config.toml
num_hidden_layers = 16
num_key_value_heads = 4
head_dim = 32
vocab_size = 1263
hidden_act = "swiglu"
norm_place = "pre"
tie_word_embeddings = false
init = "normal"
init_std_o = 0.00783
max_steps = 6669
Each number is 128 + 32 x the weight over its row's rms, rounded and kept within 0 to 255. Layers, rows and columns count from 0. Numbers have three digits each. The size before them is the row's rms in percent of the matrix's.

# down: layer 2 MLP down (transposed), 512x128, rms 0.0605, rows 243-277, columns 0-127
# gate: layer 2 MLP gate, 512x128, rms 0.0816, rows 244-278, columns 0-127
# up: layer 2 MLP up, 512x128, rms 0.0596, rows 244-278, columns 0-127
down243 093:126090147167130142193086106134156093077139144086138147126163165112069123121207135125098110117142130166149086047108145210155140137093113156189140151135095171093169072128148069123185115123107162135138099193137151127129170187095150134115105160117106137122171105108127097114113138088096146093071095102180110057124106120151133136140178174164134130098123148148106132150162110159202143147162
gate244 118:127129084172146131148184119045137125127090143120100144110139123124090102112138102104194139121191119114056140112138115096114091177086154173124149120093136130105122104169104092103082152164109092115127157105097173170122083100154104154100098149101098144095205071059098150088064139119102149139083125067112113137104137110158120072130135132180140107156169137091110108166071160181165120061127
up244 105:145103153160111177139118122129147080161095101117085133137125130073130109123177126092129140121148126136156067094182136092103158185086096109170136151095122138164182098051138100123076086159173143114143173154095064190126112098098133134078111110117126116121149156116082108054044080064104172097112136119109136185121125155105193179144085075139126137123114127163129093160126104110159087103137
down244 107:159141085097079119120160147123103105115122151145149056130121118138153114154104136127156111107166154095079113169141089110154091122172135149123139146143086115133105085160089139136113158098126142172102144121047143169069171104130159068219142103106102121129150167130141150097146143162146150089136113093107083135133143170174071185113081198096189136089143113139100164110189068101050111166102
gate245 090:179158109073094163141134160126168105159141157146145126164110126170169113108147129165127108094092148129115169138117054076121090082134120176117145121129109146140128144165166153133126118167116122172127144106137117229128199157180117151147118158095099149164204108026101174101104100115121127092124140107124105147222128118118096138117168125086137163118184169138131085126110093195090104129122
up245 092:107154151137115102099155054156168122152130139102133175140110124133100145109104128112119115126119118158104181128134090135114105130117081073080227152132073100089172097115161172172114174117144117141121052130142068149090107105083166090104116119167164108062160152141090123126124125140165124123091074164055079158123108132097119129101107137084179161155171117220155113173074124132143105127140
down245 092:168146166077105169173124165139151160161142218151164151140153091114114059133093080135132188151082147152137083135175146142146110147165157202116108160089157124128151183188115124114099046108138082141132136149130113150097147093199135135174144089104077141186117131106119090135081087164123090126111147107174147124127120041140159126114107127152143136160101133116140166130153082141115110180102
gate246 097:145136125127098162166080084101077221170135119128127092091099090133087143150165088230158063159136133115150106116116112150027110160057139146108119129105127085118135113146129135103180138089131108125107138115126104137120118126094169137152101183115098115127160094128159129116138170150162158114132147119107116147112199105180105107154099042132117181145125096085086152106120126140147120204097
up246 090:093063132109143118167191113099099082110087137029046096159083146117121122108128133148099137136132171149170131123125124135088139170121114098119158130129093132096131088132117136128116056073106130162084078142095087161110081132157105086136121135120107222132130136142205092117158172117145110093186167178097089137124131116120086191122131127056172160148088158130148139114144105108137160135094
down246 093:074108143150149111108122147074078165200120100096103166049120175097128143151125131167113108100109140120141184178123153103107147165070154087149118117068106087087103133189116147150149127074119128104143137132104100089113139182132172092118160119115107140100095120111195162078168125167145139110145142104108133119131110117161088128084128212111079152121074131131070157172079093073097108162083
gate247 115:110198115162153145123132128135069069118128125087138175105134142161068166029070160076144107104178110122140127078158146076152097134157185206110135120149122157146116070122104126111152094100117098204117120083139156123102148111127097110136089127063123139142153176090122134067101100135108161122117138137125143140136175151080139042118130114183174118105143115121143148176150113113133129073103
up247 112:082130108168145131085157118088142128144123118120181137147135021134081143102124152090181122126115128177138190125120142176117150151096111175126115138155111110146108093081130111140131173136151098131166107127116129083126127137087108138150114162092099143121140160130201057152151130059133162105146120146157097150176131130056170161096152119120125080145122080179134210134180126060160122141041
down247 112:141126194046126105153109146179151137170145167139148160148184149080130141124118109128145152145105154128190075138207179132135142139138158137118098197071158185146155116143141114132112108160093103111105099125164172112094162105108164147101108068152114101138179158160057171122083157194144100142136189100133104130142173122172162092133138144170152151136169141161110085091073127147141081161142
gate248 110:201086146108110146148127092137100169094131110126115148173122155151177154109128088174178065105141152133165081155105118149109131099069152138092172109120138146131156168139191071097191164145124127096186192108179120186198148180110086151146085146110115104160146135131128121131097163103091120138119126098094124160171203122187159149148085092148076112112131066126136173095118131155155111116115
up248 109:104123137130100169146144104179156148131125082128117098165131095118145078060124170165137160092116148113195148156124149161131153151182166137094109181142135144162098092160148127138138072103100163142117129140109112167158118153125105181103108135077124143121117145127199123148201128152095132140105136141079133152127169218101192169167161083177130115222124135096191162126069136191136155139121
down248 111:107178088170155147157139127135138090102071153128135178122131112104118127189113145155131125097119112108123173102166176111190116128143087132143123121188139109113162097117120178102124102117191082109072116139170100065115065143066165124114147133142116117126179130121118172156151129157190099161134068168190134099112106134169125175043124075111113157129154147029099133086145112129074131115129
gate249 113:128229125178147123192127144122105161118140134132072165136175132116152121138172095178157120131174139097108139126122085108116121121069088117105145151101147151104202176156130119083101142122119113129104090096136137122138176081160160080116117080165176093160135121173102178143166147155155136161120056114137151112085107042118100061101136114169148097155097140153134177104103059161080113126123
up249 096:079099127120227101152075166093104179084109168083167082117143115137126115106090090135101123139129150165124153133142094165126159148099195126175113123186179196163105097116125096165149065085124117167162138132115153113148093109136147147159121111189090115155160124122133159155101096110192136139152187115132146111071137129184148109126152114121174146118140121080117079096183064127088074133147
down249 095:142175125078065149105088087134187103118158106105131108176085077146120176147157128121124119154171101125111072140101176072111078120140126105137146126190124187141102117132135203161154134100136129121160087102142102058089115117121168198113165144108151179129108124125089102136145143123118101163075073078136146118176137138134150108113118124180103193102139132060140153080095187106121185170123
gate250 083:141138123113112149128096153182109174159115133132134123083146054091191112101054117113097118062118139107131122102139111158088117152147100109109114134124091119133128081166132124117117118173107140109127138093131159099086119075117053162138094152075148167151156192075057138106094133103156116135097101162083094139130120174160071100108173119182147119098138156169137086165194136056072167118177
up250 097:209107134131088163091087127145126131116161177158190092161143172103148066125163181160149152177109124165090176176137122098140144132042153067129139101146167119138141083140147101091155150118157161164148125136120123125165092181106156109100170130132138146056152141137075131105125146136140102180128088109101171148173102103172094115136165114097147104176158102074152122161142165141105055089084
down250 096:129173139172151090177109098135167123152072103088089163066156203109133111139106161182147128108153132186090114085133163164127109075143154166146151137112112147089170129155119090166098132098118116121140063095190163147052181113103101094120103117126097136142163098107149147090121119097090151089131168085090067176129115153093158119158150102101070150141117172104109115078161097168121155127189
gate251 091:153179179179088131175191141153141180146116133157108169123140046110130137138152120164121114096143130161140075113116125142111095108094064139141179098136149107129134100132103144134117177077091102160086108104124181176199100185112183148115108159166153091141090093122129134065134130106178156133153125132157114155149155126170157070137064081175095153127143050093181139151078110130124141149136
up251 101:111112154119142124103146063100162143184126160086072095089109141165107084100109101186142130112148136086139143075134128154163119126103130116176139122143066135143138137112099072163077112072166106138189138128123089121118136098144172139130194093100115121068094121106110135140169145139047138045158164106109109129073176129141138143149113120125109098071117062093121152137087106122102161098226
down251 109:060165158178147106097150105125148075168177072158080118114095131124152118099152133137115140137178149143122143147115129126190087153108094119140110117135060123134142082112132158156134173088085088132114091183160156153152139160135209144149159150126145136117130142161118132093118094127125102070167146061085073178123166112099137095167100098144064151073130152082140109177082057143149087123185
gate252 110:116170165093128148163178131166100113110115131104088151156175134117109115123138127124074120153135147091117129095114090163053184090158116133100164168149156112149166181201168172161099100108159139115103094086148062107155131176113166095152054078142155078143121127182125128154164168091132148170096081163125169162173111110128116113157168098133107085105117105229159135134131101136175101113146
up252 113:119101129110097099133103143130137097115134148138142078116117057148102152107194122064131176134146112148062185122111108120115165185176191186142106071088133079118081098055159095196183101183103175145088118116114142143176129123198107109114121130114124125109139101088133145119099123135116105152133161155120139151133177203138161114085110131088100115132124187114092114174151108127139153199147
down252 114:168165142156158145121146142078125089155147077111146152145130142139161147170135107167106127133124135134169116166185115153147027127067064070115080115164135136134071080156092101098164090144179088158149138169159096183041171136075117133114130105138134172151138158091126147154122117134139077138152125147092145131076122184198159173115129152187115125099132126113131093123128168114119085096081
gate253 092:102117198154133071175138158116128179106169096106110160146097125097132069130136136133076165122124207107130166145105096121127169131147145059141121110160108165072138125090113167128129110123176126091177149118190105159122129096226160122148096156047175152186076166171122124127119102162129119083147118176095127127138126158149154084112173087148135155154123111152122129128120097168203154147157
up253 104:118090118097139121145155089143087112132135099101072155186120124124065148161118093106198080056111177160115161153145160126129123119112107141121149110144117151104080180120148122127084119105108189089167176136167128107134158125160164133111144152073134080105162121158126052170144124154054122146167111172141156136150155139139143179139062117157105078073045069133162167125079158123155143148145
down253 101:110149147112093106124123067068181096148119207099129152120137101086079150053147161153056142163152127118108105143118141177089132154174126119117113159123114124144116095108168102130148107081125060090091143169079106143128155131136109096113096087182117141160110136160057157081113177043132162110115202125156135139087127100079094143141147126072169101132121125132072089133127149085154087126138
gate254 105:156071103154119146122110102112155113128165162117142074148099054130135105144172094120124161119148161205131116165102034151112142123067073091081088092073064107076157157121135167108111131130116139108147172096124089166123048195104152151098098155130135095099136129121112145155121109197143122140122171165164119130170137158113111129084150103107124186159103152133102086104123093125205116143125
up254 115:111143171113107145144197133134112112092133136143216137196167105097148160152092100093147127142148139145099133144125110141161095115103143125187093135123118145112189128159117105120163110146147118128178111143120073098124143127125164196139093162189130149086096070162107105034135088126149093096173180141130125107065132092171100122161057149091169100050155131152096115133123106147086127139191
down254 112:082053103128134170160130153157102135057106128147161130156153120129133140198109103117120092123196170207133130104182098092181154129128112151164115174133096124159154140112065128114135138156142173121144140127120117166109132170187154146118128077085105144115129160158117133076105097177094068095134116119093140178082106057132130160144035140098167136177136162183116088132129144144121153161162
gate255 108:106141152141201111139176116122155166112154096153160143089155105136162119161121093136151090101160141118073087119114117175048114155151128162122164166097128114165169121156113124120136233105123126130110156101131194127119108188117073108108089209108112138126171058123130169151151184120191196158097160117159117148155117135164125112189108104215104136097117111117136144146122126140091120106114
up255 102:092150146100099169115115129139072112113128088113135119135056089159205073130154093101089166147114125158123156114114129050170134071159133111121164105107138237169166104170148098122088136147181096115119095110102147098177147136116149190137111143153110121177073159153124137121176134156146114117127167100114104098156171111125076163142098148079137177132133145101085081185137146173166085107139
down255 101:155135086196105102194144081116081101122094117099184105118130108101115125189130108127141073097125060116100156086075089147075147168104141139119129171077100118152204177113101102133100156109151105129128129141154082126089080102119085138144116130120172128123129099122116148151080133105143052138133097191163138120131127177184154101185136106159124121088091125077151191125174154111110183179119
gate256 107:213107121116134114144176158160152131108178185162157100098122069088159129101137084131170106075114119107143153164136080143152081144131116173111143159126188116144151113162172154108103151162109172143136163082148149155124063215084118167104117124094133074110189130085112134134115126130121117072113122105169133076157166137127167168141117051106124138078141096163131179141094103181140104087095
up256 106:097100096188102133145117109136146096137149143161168096188154161091159144109150112155161162129103121111174131133104113098113164102117106151086151201102157125098122187120157124107141078141151105179132115135150110165155105108145162087123073114198187137103124119188162090156123104065113127135127162146029155078158109113158083096130150127061145191193141168137138094105074122157146148161165
down256 109:071190142126174133139132134120178099127149109137154115111093109160151126093124125156144174116169091097134130137131191101141124125116107137128107147094120117091127145161126111112145162108116180139147154145142155123145107106206155142142120081078081084151140161056142120128123137144105057146082131153205159143089084088084097136036075114164133112146165111187115207152174077192173105153128
gate257 087:173128142104128121165137150134137095132144099122134094120111079152162093109141156139118117149156110209121133124105140132139101056128129093130118091139151123114151117119158148185071136078127150171124021113125065121159094184161179112137132195142072162105130129077127137103137146090130077096123153138125086123177145144180183160108169069140096185127200157118043117116165136120120090118098
up257 098:106112151111194069144141192065107139152149138131131122174089068110147152125159094083080128154145105122106121118093098121130139066139115125143074146136139148156170119104066158160164135155084166129118134129087117133081139113115114157144164119111107066209068109195179139119139160139111138072145184195156169198124098142095123146082134131173145098191105147111087165133140134146108142174098
down257 097:132118133108161116120116091113123059107123091145114163114046149122066097104093128130108091105120148136150141132081149107133099161151115166117120117135128160099128040132145126166134135098143108092128073131062123158147103184167138139138172141145096148075147142108139149180140113082170078106147159160182097117050083141170108164116122122147096051210142104087088159095177146189151116138169
gate258 112:108169121137106115159137090124129091161171135128126032120175145085102142073110094140118125164138089131147103063144115161088155170108105095158111139103150139108099182107090150110087108132166160169129131097145095103085119171113128065139111172127098200115160144151179156114131135166137089116170175108128109144065133088147125124162140099081162169154160169085081103125098108166132209071067
up258 106:151135153092182147156123123131132133126159143112170149164105156068136122128168145119043155125113082130175127105148119083132110140113158121148164183183180120142067101132125119130124145157105159112105149123134158064182189138091181169037111128168117136193118113096059120125102108095175177101142122133160121112169083120142138148133085107105110132057136102147158052158131162081112077153127
down258 103:093137113133096158117151110133149090141136132145132123101133198142130079105042190087177126049175119143111088090148182167075074163111163110120124184155057146137185136151121103088121057117104152103115106146168116183109121126177088092163145166113117122153140148121096157152163134130112132150165115129113138126151137149196099124131136155140162088097152127133093132042156077125196158138134
gate259 103:125148164116109145132176139173096128079146158174129139208145144158142110102161162156113174159189131173145147137068164157167087110154151150152148127151131169126131112186198131090142098144152115137182145098200127078146137184123118181161152157094116092176117131135171108127135149079086153126164120126107143147109100128145185159132144149129159094166125044106082129126115188140132169089209
up259 106:160131112100069133169110150148146146094153108052159151161096191166158163146152139126095081076100092140106149117152116142124137147135129096093089156181205096106140122125155102129187072112100120096145080126152070139170103127155195118187136090087214154170162117100127081156152147103111054159159121119141081148129154117185138100156145095144129114107154128098112165110153115078149119153174
down259 104:077135119094133067110170211132139120135133131209124159147116095108117093116153129162120179134141106095138176154133130155108139082157104109145152151123132124145087074089124111142077208138192146158083132087093131139148148161073121120105122135072141120082077122118162104130108108151193139183079158131160144172155099088117139094148077122095155180171059115153119095160045117102124130148145
gate260 098:105104133144097137153116156125155164174139142149103110053136133135116104128129138183012097095114133133187087076118099185102097111147146119081163198048121071147108169100102124141105125116160187147140128083143152099136177184053157147179110155150155137113140153154123098093113151119151143067169136146148116111092117124147092113140152144164118177088158106165102103113144133111104176078147
up260 101:160187094087144147146136127146163090163135115136080136152192120080170123129123096099101145099128118136167123127173127179122109135140090147187086144146088089045064121105102118158100066128162123091194085137124087141137096117117136143107056077183145130116211115094057127125103085116112155106141086122093165137091132133113117188098147140134141133127176152153119079144128132045141135106099
down260 101:084117041080152062088123077139151127162088138146107053120111114114107144154155139113094086186066068107050135125065128167087176093122139134148135102128133092116131145151137142132051116135102126148110130119127137128152098141102134099120127108135187105124096105027113091143165136110117162095168115137062123165149148158125104067129135124144148087126149188144071156091117129114107151169125
gate261 095:076108123126116174187109175127097145146138150140127136068178180177118072109094140114141124140144136137099165163127139125124089113117148152063142090079151135097131071154167100136110112187145174186114081107119133124133124106093104114123102147123157129084111080116098156140109148113121066195146136113218142112081142105186086057142151094157126129134161191115075158116112099213120114090148
up261 101:094126199126161111135109165081119156165103067113151131230152123158158099112178172152134080174152166158140111100133152114067128134210163162145083134132145123176158103102135162127122099096137076121103124121158093076148173081122105145161163136117117132193084098193186131148162138120107130096154128188138137143108111152051171123105089133131107085143108141143069158125113124144134108115088
down261 099:163221124126119066133168110196170108111142165087143147113129084106151119084092123129144138160107099124163132151117077095119081117155066112135163108179175093113096068171115114145123144127097154164121151054144181214175068129137118138096164144151136164069082130158090121171093145102142140152152078152140113101164150160134134097131171141119106124101112122096063190089111117109123120120135
gate262 110:118165164071146067163148166175136116126153135083109125181163115107163144098047148124129188119141094103128195120170111145145174134156152127155142152112084128162125155145137085167148118165118081226149150101146161099127144187151115135146113142151128118162136171170057095154164092113120132139088153126087129141164123143096160185191151155119206093112130145142163096128146164140177155169166
up262 114:114182117115160111122080146135133102096117123103088096096146153097129173142141180178077132081147070128148127139126135115138132168132192170084139111127083112182113103138153129141079108100144175130057139124122200107171155161090078098109133107150192176128112122155073125148162127087067110145163107091065120122167095140185114171124141116196121155055176126160083128181118155141110142125095
down262 111:182151081121120077206121090117157133180084093150169168157121113092146072149139106155146098145114192125075119162095071115179122150113124100176142158149190129140127121083112174105159211126140124112097144132101137104178075126112160114133142113144142090089106181170125144122119139140185120151091162137134122160081122132151154088067124128072119134174070070113127140098149094114102186076132
gate263 108:152173211137112121163111148102151112171155162108134062140144068116121126119173108122147189109126152196159165137143128132125126158141111111167111083075153135126129140089162114141157159126128157127148154099175114138145134228122152141124106167109153065185177148176118153160149200153106123162176101183139120140142198127126175107143151068115121163120093147121088144120097155185171126195124
up263 102:083160114144148090109090130099122107137161108126140123072100111147171129137105140187089122091136096117112155130131144088096166152069162161170126111127110094112099174137151132163211115147081064159055151103129168072095114126106107198128112134120152169153139103082184177172109121018079118108186179169142115137111108180139133090118170113124104135171107142127084129139175129100135123114149
down263 102:126143116057132135129172115084092097124175122165151141114114152124077133150105161105122086194062078144181137199153103146168079118166138117104163124125097117123124112138127194047128153193138162087117124102161089139186091124173118102120170144081100124135124102122125094195136116067200134163092078168147168073115127121162156114106117092147078105088133138097141130122162134129122124182115
gate264 116:166137126132138101140175112134137188030140138168055126136174116099128066104149145093146111116196123122098087128191118109104069135063091154145072125169181093131176081094146120118057117139153154173107168088120140136133121081142162108132074135130093085090174120104086175111092143111092133121109127102113183117159128113134150129102087135133150173119154073111130070177110111122121120082114
up264 103:130086114087094104144144081087112145129163142121122094117135189064102168155111159136093131097096150117114080140095121064075124098110116164100094133135120102112146087112114109149122097080089153104090092130126078099096131154202088149068127124082129138118172119074088170068105160107168058187153141094143112164178175124141133196127116167167127175159129177135095103082109087127138096154161
down264 104:118113176175137082135119118174107104122118093138091098177118158130063111083184129128115157115097105127188093173147132111164136115152072101158121144161153112158126140076116206119172109113116098193168139174123101161181159077133151114139125164183180153099140074114170123157117107136132114184121158065172109051165113134099070125113117083076157146157148123136156185142140111097122129182141
gate265 100:103132174110095129116151131104110126135122059092145154198156158195098173091096141091177158140143111145146146053121154158123059174119171155094106115133175110131077128142106136163132101112122122152119131098135137156097120134120096138096149100056140154100142159041155119094187119176081176075146118169196122154118175162124198123114110140104080135089088062123111095144122105144136103099125
up265 097:110115109181101127107125061092107106079124152117087124089124185141081145108157084090087128116105114129134128094064168154126115157119194082140121145120179166158076185139167148138139089098106153132093138115115123112121120073134125133139138068156155056147106141140092136140156131143120190100176065163157117082149080104060182159142119143108145108063109080132131169167092141055139130082103
down265 098:155081174093147141086136092190089118093102099150177148110096160121147158164154148146133180155153161098164118132165117146162166091134125206088209181183105171130161148150148079158103099137127104134191096202153130120111154112102149133129125119158124165131149133168159162113112092193091126087121127082097124119113106104191156141095093092131152154156162144176108088105119107130061100098177
gate266 111:185076169127080178159143157158104122135152110155144127188146121133120133133147135094119124206134134087094142123161084079128152078160156139183112079108150153122136116158100131127171120161124130133114079108189119147125094140127106154116064209053054160107183124154172131091082128114167058113144127188169070156135174130136124090140135113092108173132122118132155080151172092134150134163151
up266 102:067135148141108101157157092059143176209075184154076172145137081106106122189108155083113147127110127122091151101143129097148112136128091134087137086188106087141144108125068123155086141106057115126115095124131147135088133106125108104141153140084195096137159160109135132098126141079149150129151143161118185131111065083117123144107119164158164135212147197170128111149178114066150130147113
down266 102:155112154169148118164147144099125055108197064133097148101111107116141047121136118140063163079142126104186203149143129149144119113089152169134120165051154146052165156138100125165184097129174131175167141162078109131136105127120117173159102168142073160132104091138128128122122082169110060159111101119110137132099125117141143158177094100112082094166113086135119152178095134162133121094132
gate267 093:093182137115167141174193128144091141047152106141143184090102187077132119140141165128138109112136126109138070091124137200090086135124136165097139150143167134111152114151098097076122101060124098131078178125171123123175124143111112063174142101139163131157075079106151125058107098133120160155102095153156066092146140120115129136097132129150100116159102040111134171069088121108129140108157
up267 105:108140167155155126095118141179128092156159158146173061160062060142152185116141134107143097109139141094109126091095133075137094101133186113239134119177149112203138100145135186119154070132119108142169118131132120129144172170127093115070098131110169190109134150076152125138119101094126100090157132135162083055150116196130104155121121116129088166157126113132109120158122092133121097135070
down267 102:110090119131202114153097108107132153073124134141069118126147088167124133043077155120124166126174134101108152141162111129124152138165148166068150118052104147132141169110139169096148158183131121149160116151120157144157111088124130162185133121120096080145125151113135155113083154190123154131118141155150141214115138131056116133199115114145151066164156117124143178072177105163202166108161
gate268 104:146121117101101152131129099156134160064151096194082036089172163123123155117138121124089120101167141149124139138108130150135123114092106173092156125149159103120121156129152155057130167113096132113114057088125139141137070154090178132128039158153115124160104114062096123137112134098105105145088138089147106021119220122174164158128138141102091183121167134149116121115148165145163118101098
up268 111:112156077133146109159139106112162115073121202168152173136134113153118117102101108086164121129139138156036170146148118112129117170096073159128157106117103070105179117097125099159076170140211127130118113120132127105145117159109132083125131046185137116120167121129111134107101117169098160167140108099098117084166119216077161058095139168175113081157093126183126110139116118108154089131102
down268 111:119158127159164065148117166159187107138157107143157107109131099145139069092140115111108142144094109130124154092164096110113142154130106111137114141125135154112169153192078107088140129090101209161070111176176132153153136088131117136116226152200095119159127117101143128169144127110168159100195119150168060113154103122144096125030104053119096078139147098134110104131111128153092096096117
gate269 080:170144163109116152100104150072141118160119118065132115159171143150126162115112165172137139140134081083118185095190127139132127127098126181081143045099136132145100185140182079175119195111128111142155145107105128151121136125105092069111128148097140131146138223127074129134107152136144128168105113110108122178113123071111192108173156067093119142129145133164097094170175138059102111141064
up269 090:123164150146110119120096115157110136129136087164147204186134155129185152078127152149099089110129086132152125143140138083189146158125209154151134113217122127128111183129130110172148161123106069084124117126154090157112153094102082134121197131084119126093096046115121136081160196155122215088156118121189149109110144089116168136138079115156116119146127120119137174135125164140160163113080
down269 087:120155167095130139080168129127213136077115103077137190172108119120099144134101140101155145141155183084161121106109120075113128139104215133106120176132174159182088161108149166156046118121150122109130106133072131193110115121073189069172089154103113160080108167126136154149123116117178064108143137129123099121122139116127152124112099133129126071129155090190138126126151112093189165097156
gate270 108:128101114146145145125136148079161129235153165106158109124195056109141166124124074143160190153155107104133112063151133170133103150115116159078141149107085111112109191141062161123111152145103133198147114108106126138055131153115067132086094203130100147089182124107113141131134076154188105098115114100184143162173131087108117116120108120176141163163169144120083159135150137127129119113137
up270 103:094125192132141115117141086107128095159116082132167124176114179118075185101145143148149154183114142084177097146092114134144133099119089131140100121162120227153162134180110144140104169084197207088071129127134115123173144185097092145120122142163100117172107134098139159207079150157081155115172145110101140095089111110129147157148160088101117130088151125157145166141130107139186153082096
down270 103:133102117125124121157115171099126137115173127125153108113140097079107105143115085120115101089061133128111134118194167146045113160099146117149154153087152143118133143175118085137142175084184105179110149057154152075143090086168083166144182159183075138165165163084197067145099094150151113117178153201085121124139139113134120092096109175138102092124083132117086152156152111127152099116087
gate271 075:111099182137138092132112095112106143102169139122063053112089037100111103121093134132100212112157156115152086156161133139103132111150102181094121111116095110136121060115100100116084149145163148100129125114108156104077060153140140134082059157147155064187121152164134144165137113052072132112106151139094163119130165101145141153106132138122166181180142114107138108184150095169155146121164
up271 080:129131112119173128161125172152174094051143126142102127133143083137166089121092128089125104221121081132107083150133114152158147092101099151198140139127132114102115116119087167088075062119153186127129139145147110096165159100140133137133173106140141137125107069139141146149173147140142052135173114140142156102071154162193106215136113149125066113150126158074136130118178128130191119187088
down271 078:114111123180133143090145189155161134153112142103063106153120100132154119123130143088155132125169156093124146178098134127147106115079113147108184128143135114171133176065061124151121090128144126090139147130071132132112157104131125125184235130132144172092091078144170136087112156104152137086093125093090062119131176087127174140100143105052065090107067142152146152139144138108150128125216
gate272 120:169143152163139145147137162101111222098131114162123103128148106119094138167167145109136075126187116108135106100097087067063129084055118145097140126097139118116162092159070126068141111103085154070139131102124108156135045094110130160097090140088109112116105068131093196102122166127120153138148179146119111148084181131118082091118149094155101125159082079151143085134119072117146110116184
up272 098:113163112166100164101123134113121098182098187171126109148109140100107136126126117094123091114111124129120139134179148172191074156111066088158186093125123128118091158152110172172143126119115116147162149115119091190151149138072091117157084106128125115137202143116166074110145140169169053107175150164117093179138080087107138215101094101085162087138184161110148129162116172116149174108092
down272 101:135078142153156139177140137127113182143121090103121087043139129094128090105154173133094172142134161080135135122175111083117126167124120150131133082078155086092149142166126137080125164124117088085072113059150140104113101099117139109138103199151165162130078138137113115139153115147108195140122129140142150164146159122126156133134168223111040116123110084088116227074144160129147146113108
gate273 114:103174124142177106162135160099071086150123074140099182105142080132105140140095132190153115133133113077117137082115092122125087178164191126122171092153061107093104175155107075172114119166139034211112130103127154103050130132138083109120125141162171172121128111086111125106131131143163174124136094159073113169120129096073156136150128164190160163134172130139173123126151126136135123122103
up273 104:115165113169144117143155163137152156146155107089154139133108093099118123079147169184146149125134142147095134127091140201083122157176131068060149146122179163174178052116072130134113041103146117126152155127136130057111134104073139134110176147067107123148153188063192102101093189111131137117136098130111163145154072168157122160096106140109102143165124119160137145137073100115126132162092
down273 104:129178112120110081132141138122089111121060129079099137155149159112145104158121133107146115134092121081096139160172115090101148084213132174155098129126179097113130182114149131127113136142104132155116137000097159137152107142167107127140123053121110116098125093160085133176083039122155096082121157150120123153150119074129162112137145181146102130150105180121128196120158146189135087106124
gate274 092:153125143178186150136135175122091212124113087163103120138088057110109137154135152067147144185147172124087118128107122104098122070089081119138148115107119120141119116136125111095110133134064123078151171106120129101160138128179155110124053179083134093158102153145129121096161162143200181119077155109085128125117131102068180144107207107120113155159156136143176125190160096126141084167127
up274 099:162141196098141084095108192211151143111121104138187091092142150107123144117147133118200165137152123146099132131084133185166107106118166138178133130113082112161148136092108161134146171152095153176143068116129167087163191120075127132100157189178099069148106125104141048128142196097119159146136106169121101142155117125151138125145156130098137122121115168151107166145063175128092127127193
down274 101:117198140098107218143158112108076161185100123108078174146108173144125174140126142098173125149060093149078086110110160132081134117141120098111143147167082165165139150114103128100122129166118144082157137154092102100121182211148148134071091094098124121152101158124149122101145150135149171025128116112114107117149114110121145170090105136101107096165177101088163115098153111137064119124182
gate275 110:176122181151076108178174172142157130080163165126107164146165059153094146099136185106092095131146103147147098127092101123127087152139182119135117092113189103179130110126176104122147163143158179114167135082150088195122147155105121132102075117083078056103149112128059123124129140181131107119125122159115145100135192177125205143124113071113123081134123092104174125153162156108136112085139
up275 098:122131153097093115105094145117125157143132166143093087178129121123097145106158110149052139152125116141154155096146118104153119168196255131133113109107149088162073117073164139213171146108144174116166104131121072138095137160144108140083095125134163116113155134191126163154155145150066090088161089172091142122160133121185183193088111127121118083110139132113150132134109127108131147159136
down275 107:152135126146144121125095102116198126132172080113163165131104109164145126147175144164110182193079137158150138106108181172174131142079103166096128137195092177118082142091123135119096117124203099184148133181110109086097136097078118135113118104131158087098139140140163098105096119106105102094165119082187115147094099146029125186140146069135137157148112151095118113175130104102181076139145
gate276 102:146114111113066141150147150151102133180130120130079158124196097167149175100089185118152084159122109082142075124145141127145121113106094094147076159157127142100099144148066066161145125168120138153141104104130143141138109097108084137111074154076096152081159108066127142083085104129104101074142161143143121159066154104102146116142153156141211172147176173094088110131169110130135179038111
up276 104:156161124107148114108151089165120144081059123183129159176095099128104133128147124096092106096127141061129096126187129104121084151122114130142088176146130147198151094173097104141153083132092101118066116124105121151156157143152169129099054048090090131111120121142118109054130102119158087142089115117061107116123137210065181142109083138143126055136155096160180104159127126137148150125114
down276 103:126211103176111127151090172128149104150176143115139118133113163141149055068118146143129180098123079132052102130156153110089146133119142130138152137136143119169149089192108114074101127116112134139112192107110128108147140082146081109090190195166151112148136101119106139168160110143182129138162148122125119059164155090176059147049130185098092073114140108081182141127127122112118097149132
gate277 106:084191205135076120159145186137100158169133093131163137163153178127101129108074132115118120192126083167117147100128112118125120118100189134110175146101175194068107138135115092138178158121087100097188126104157140132120149124152111095121152143086136111119104156141130064109133175158079112102106086155119192114172143118105159144221104096100112064118171124149147139108093169181125135150160
up277 103:138124103121146124123125078118129095079125112163126146160100085166121110072123128172163130096137200077141126195130112177132193152186127103153079150161165118135142164164129177164105099103173171111158180119114129173149137186096162091119103142141177186148157145072098120137170109166127129149105113124123117093165152187138091081108127095173165144085122132172200080125110129088159108061159
down277 103:083170124136113119149106157104131167115119110056099125149174134123179140176135102105086176096128128147089108127109120116097120136142102149138118160161059180127171171085116087098154138119108121192118132065202132156125124130153133108181160123132112150147123094200111143140072158072147127133177084159090087188116176122131114089097111099099098106127173112075051184124126153167146190162104
gate278 086:158129115103063115128172143137115143112147083131151073109125152132132152140148173161088105134154115127183113127146109149112077121143095006132170083127147179150109226151129123111058100125119141143079136118125043114090099124133138116160155063166127127096166130125094065100178114134106090125118096136164108133147163144119192147132131116116124128138095088120164051128108077140138140118190
up278 099:105092081148086145117121079075122089147108134092064069110109146088096160106105200131185117176112080106177147110161158131169126147174091134147155130125121169044144165164085117101129114169058142144089131127127130115112143134169114096152132084141149158098137124080101113158149080133044070112136143112132133106079178142138114136140107111143150145136172154202189156154124076139129140112076